python train.py --n_layer=13 --d_model=224 --n_head=7 --n_kv_head=7 --head_dim=32 --d_mlp=640 --vocab_size=2776 --activation="swiglu" --norm="rmsnorm" --norm_place="pre" --norm_eps=1e-05 --positions="rope" --rope_base=10000.0 --rope_fraction=1.0 --qk_norm=false --attn_scale=0.177 --bias="none" --tie_embeddings=false --parallel_block=false --init="uniform" --init_std_qkv=0.0265 --init_std_o=0.0 --init_std_up=0.0265 --init_std_down=0.0 --optimizer="ademamix" --lr=0.000509 --beta1=0.9 --weight_decay=0.28 --lr_head=0.00539 --grad_clip=0.5 --warmup_steps=397 --schedule="wsd" --decay_fraction=0.652 --decay_shape="linear" --final_lr_fraction=0.05 --batch_tokens=32768 --seq_len=2048 --doc_mask=false --train_tokens=412800000 --steps=12598 --dataset="wikipedia_en"
Each number is 128 + 24 x the weight over its row's rms, rounded and kept within 0 to 255. Layers, rows and columns count from 0. Numbers have three digits each. The size before them is the row's rms in percent of the matrix's.

# layer 9 MLP gate, 640x224, rms 0.0718, rows 617-639, columns 0-55
079:093131134153102123130142138098131165124109169167140144167149138124113117084120121094120136141168131116148105161113145152131113105095122093120156132119154154114146108090
119:108150094125101132123143114133151152130100132125129094111115118116180140104131140125176113109171133160091107156178147096170166134108146132109142143120140123103127132161
097:165127155162166124104118128140148120146156175148157156157175135110102136121138133107141166115151143158106156168121121138124174150131141177178162108114116169098143106110
110:114127097098142115118123101134107107134138159168137112127130110156094097115140131165138142109100154137173072168177144125167137139113159117137123125143137159096102107173
115:125150139132115171130125107096150126130089136154113074157143126142132109168144123117171145114166123107081109149092158118118114151151140152134111108124140139120136169113
121:094180136192089122135125110167118110127148133148099131168133121091095096076097121185118153088161110159135103124093130114133109188132136154155106097133125114141099129127
101:159121120148166111147110102134104100146110120124068090149116140142105114116119123135112099094124107129112102150162092110154123130160131113079108130134100125122130141157
107:148098108123093129129144153141109075109148150118129159131157138132087129102108122125100150108181086113132128165123121121154121148154157144112116138127096148127151088148
060:081124130130115119155130170083144130136132097107101154123095137127143171142115163130172131130145140154144104113141147135148118133135117162193109161102142143155123088086
112:094150118141140093143132127109102141137152108114121138118087142127084095087152132127120128116114132150122080133124115114127146142103161139121124097092138085151141159138
097:102073140145132143111068078135114125153151120111144095131139130149143152101122141158055127123124090124146104127079156103126163088114148075111161133159128143117135125142
114:165076108163135116094117119158144145136116099106129110192157102135134061137117100141143147089127101148095134164083108111144179143163162129110156139157088088145131088147
116:111156104146083114161130139095168101102138159143095124095112151154121165091119141113118058125156106071141170103131094114124094133152077141118118096121146128143148089115
088:122120113079127156138113138114149081088095126147103148109109125096099128108101129116151055107133082121141137101109131138108109113145107125131178155126088175128160104113
118:116110112150149076099176104164149092144143120128119116148119136099078097072102129161147116120113116113157116150133097140129103094168116127109147119129119122165126122123
123:186150076141095131071145149147154138135157121134116176135129139141113133125157132129068105104166103124156121128150133106125108129165151101123143162105143142137129165117
119:181105138138104126083108163141149150151107097146103126174136122104096099113118156137138125104124139102096133126110115141131137135178099106148121154118132116145115106146
110:109133117143088157123165126061142113123114160127134126181112134140104153126136116126135119118144103116122145168121132107202118101093099125140164158121120121174144135141
108:100115152133179116127116079129130155132095112154144145164129124148142128126127163158130144102155134147119141116126190127145153137131177129142148130117091129190129161143
108:110144155134140082107113099141153114131097118109107132112125136075099112131161135147142127119098117165108097114085108143179173136161141146130139137098148085140105117125
113:165159087148119139151146133123129096114122124108122135126125128109090224162116131110147148121125123114090144099122125124126111115129137121127185157134126148199140089100
086:143135161126157134140138132146137129163132137097167136146129155116118107111097175147131152111125148137090130147115124085174146139130160120156149115134111169101121137090
070:099132101124110143147142145112100148119164142149125133113086177134110123120116169144108101111137147145145132104104130091152142127130102117129128110132125102149120163128
# layer 9 MLP up, 640x224, rms 0.0693, rows 617-639, columns 0-55
096:112133133122150161129115123164130123155155123112159131082136136122124140179130128194135140132096162139117126126156082078138139110138140168119116088139146108125125138187
108:119133110117117089138090094155119121133136083137096131108127131087140081133128127115082155111132175131087125118129131106127178160083110137092092109123141100163102088145
095:130128107114143122103078129082091120144117117109106087112119184116127146146105158168087137110095152120140156102109145137175138117104149096120114112085118116112116138129
107:149139101123127123137119159100155138111159083119151098170109106105116137153142123131091082148122170127147188137148192115123152135131121122147125106125128152145144067107
110:161123126140153121135133144107140143171113136153109111127126142166056147126132134125111124141137161149114183146110085129134111127143134148134074106108133186128156122136
100:155125151114113155108121110138121124101162124114127149132143133126104133134100099148105134130101165108146106125106118148087111138134119091137056121166128150126128099146
096:134111127181123110155127145149114093145111126108051118139138120105109116101142183130102133117129181102150101120131098139142142114129153079125084075137148150141119124156
094:130117148156132107144134169134122123142079142147128135148151108156117107085134120094103139143139130130115122132145126067099114138099121158103141104133127186127141131067
071:169081111148111137095127148095108129137116141134098154144127152092098105163104107085112107133104104109110114122131120133154138119107185153091094119152120178151120074102
115:146126132219136115100176106169135117169134123113138124160191108109173139087099115131155129137108118138102124126140114135124146116173126069112138137151111145144120131125
099:115140126138153153140122109161153150184123126128144147071160146144124128098104108152125097131128132135122148129079127116107150139160160091129149095109066126129129124121
106:148129093156148144159129116103112128138090176109112116139121121170118109152117136108165149140102147120128129170093191143125120082175133125119164126131119131078153158094
101:140123094126109145084152134141155125154148111116109167138144137140149132133107145096180108098111104119119157129149126137116109141152122128128128129115167151167114137082
099:132101122139106104126151156123102142168138103136105119093118166121159131174125125116145148125120106153113092141169126151106143143114171130091149093165185129137122131160
108:109104109089126155121076114120135134136126133114128109105137082146144128175122110135151167142092147121112152099138113157137145122128133136107099084150104176107114149124
104:147058073048147148152109138140111134112088141137168098101144125121121141135137121105169103164155119108140134099162183130131135122128079130133138090131144117116156120099
110:111089135148139129141147107124116141143143116128133123096128102135092121141159101147145141123135105139087125176108102158173158141166151101082092157117158130119108130174
103:095128138128134095102103090133156146116130138157132100137118147079104112173153129148111135138139124117084119137142140132111144136148147162089147100132126132083133146176
102:126117158127148125142102143133131158088156069141128131139139165101110106121143103145111125108095118122108170149086143105084122120134141142129130128105103108159140102105
102:138149153099146125169089086135119156156152128100124096135178122158125130138117095136150123152127112124121140139108098104107112138135146122177142144101140098119111102100
110:112146127135153157139136131140122122154144114099095134075137121122157116109077135144131147110133106115140106109082102158146119143129114148128126161133112115142134057136
093:117121140143119136130092094119144138097119124116097131129132133100136116163141115160142100106156149134164101111091111150130158150100156110129114083114095118126104131138
077:158100119128148166097126133104125125117126168153150167134140159126098092103170098073104143146105137095078166123138111115164144114115111112108120090110081141126141134140
# layer 9 MLP down (transposed), 640x224, rms 0.0675, rows 617-639, columns 0-55
088:162087119126146167127155123084125127140131094162141148153104119080123102133133120107141124026159095152148114137114138155168161141117121118112133095165139120117210125119
111:120096142101118086103134177119180174121137102167136135133120173126140116108108122118118132120131146155133132166168149078108126135110118142122140090121196108143096151129
097:149136113144151110102138128147146098096091125153105155137117141149187114113111142163122102093083152142092134107110141150158175098118105151121093117170134106090183103114
109:112091116135129119140148128111130152117155086114159103146125141131135169153084135110130103143126149092093114136090092154134139211138071111115146108161119137168129094096
113:121130117076090104127113101120097162102160124105120133143154162113139132155134110142156104146117119126105125158139116153171143124125152170117146113128120143120124092100
105:131150140156140169107140081149112134108165119128127137110135138106126136106136105120142142119116129155113143151139129168192111137168153156170146138156092090150152068125
100:153182135095115130155118083147131124132110118139128107145125131121117101154112124111099129099130153118145109149145122138111162137125127125130103078122109158080098082133
097:145137142139116084075096166126128167148108109144169154155132152122154114146137113109145129123145116139149132133186119137116146108125094140085114085111151127121136178123
070:112141140126111106131132161110139129127135161135105129145163172120105136149119176111154135082143098111178152132156105136107118138144169115110127138153107123124050115121
100:122161133097151115114175141148113094124109127141143118091152118118142108117136125138094122145099146165123162147153144139130120154052115116137144130107146141104125115139
098:066146179120104126122150112170139111150101123148080139095155117141146098178147114122116134074088088126156121093071141119158153133126120142159129113124133096151101098088
110:142120147178149103110152075150107159168142129088129151146116134136113100147101095142124150135165085159145111155134109124125159167159120108144100122160076089166138177156
105:126161156115130135099110135167146090150121130091165110083159116183158110155105131127140086159112131166136120121129125092137083132123154135153177158111152108094104137113
098:131124116145142121086140111143131079144121127118100086143094148121131127136144158152131132221091083147155145116156154104113121133135155101141144146109154144088120119114
108:112139152108138128123116096120093135159139126106105143107122108130129139134181150132145108136130107098117107110136139103124164144127131140174126125096146153174127144159
107:121120107108104131148134119112130154131131172139146083125139143118151110165120081115091154134125105155118152131111128133100146140144118163138156098097128164134119151122
111:117105150101098111120137101109117165137130109112109144090143146143142095176125098181133134103146130139124134131099160140141103128146172144107106160075158129108124144141
105:126140119113144073118171099157140148130109097110186086112139112154134111154107113139093134152137176121108139119145166100141144116122174135129130120133083125109129114162
101:060087120146129138144146145122148151102132157120099118137157141093100157085171132093112150134094197105141124128144115145119106125130124120131140136124100150129153133135
102:095152107089126094126136148097138141091160158123144117144133139150123124138132106170167073161094119140147143129101126125143140099158160132125112109096106180154137131140
111:143125129152127151164147137169109104171085135127106100149169124125126128151070137142171168146082137124121133090139147097129129161128101133127130175139100115139109074130
091:138151125125097094073083170138148131127128130155121083084131098148140082182113112149120161173146128135198121077170141114102144155145089120140131127123142144135118092117
070:100095112155089091134167109108103104070103099117145114143139167102132162128141148130113146079173135140141116096088110123095082135146142153127101118146117113148094126182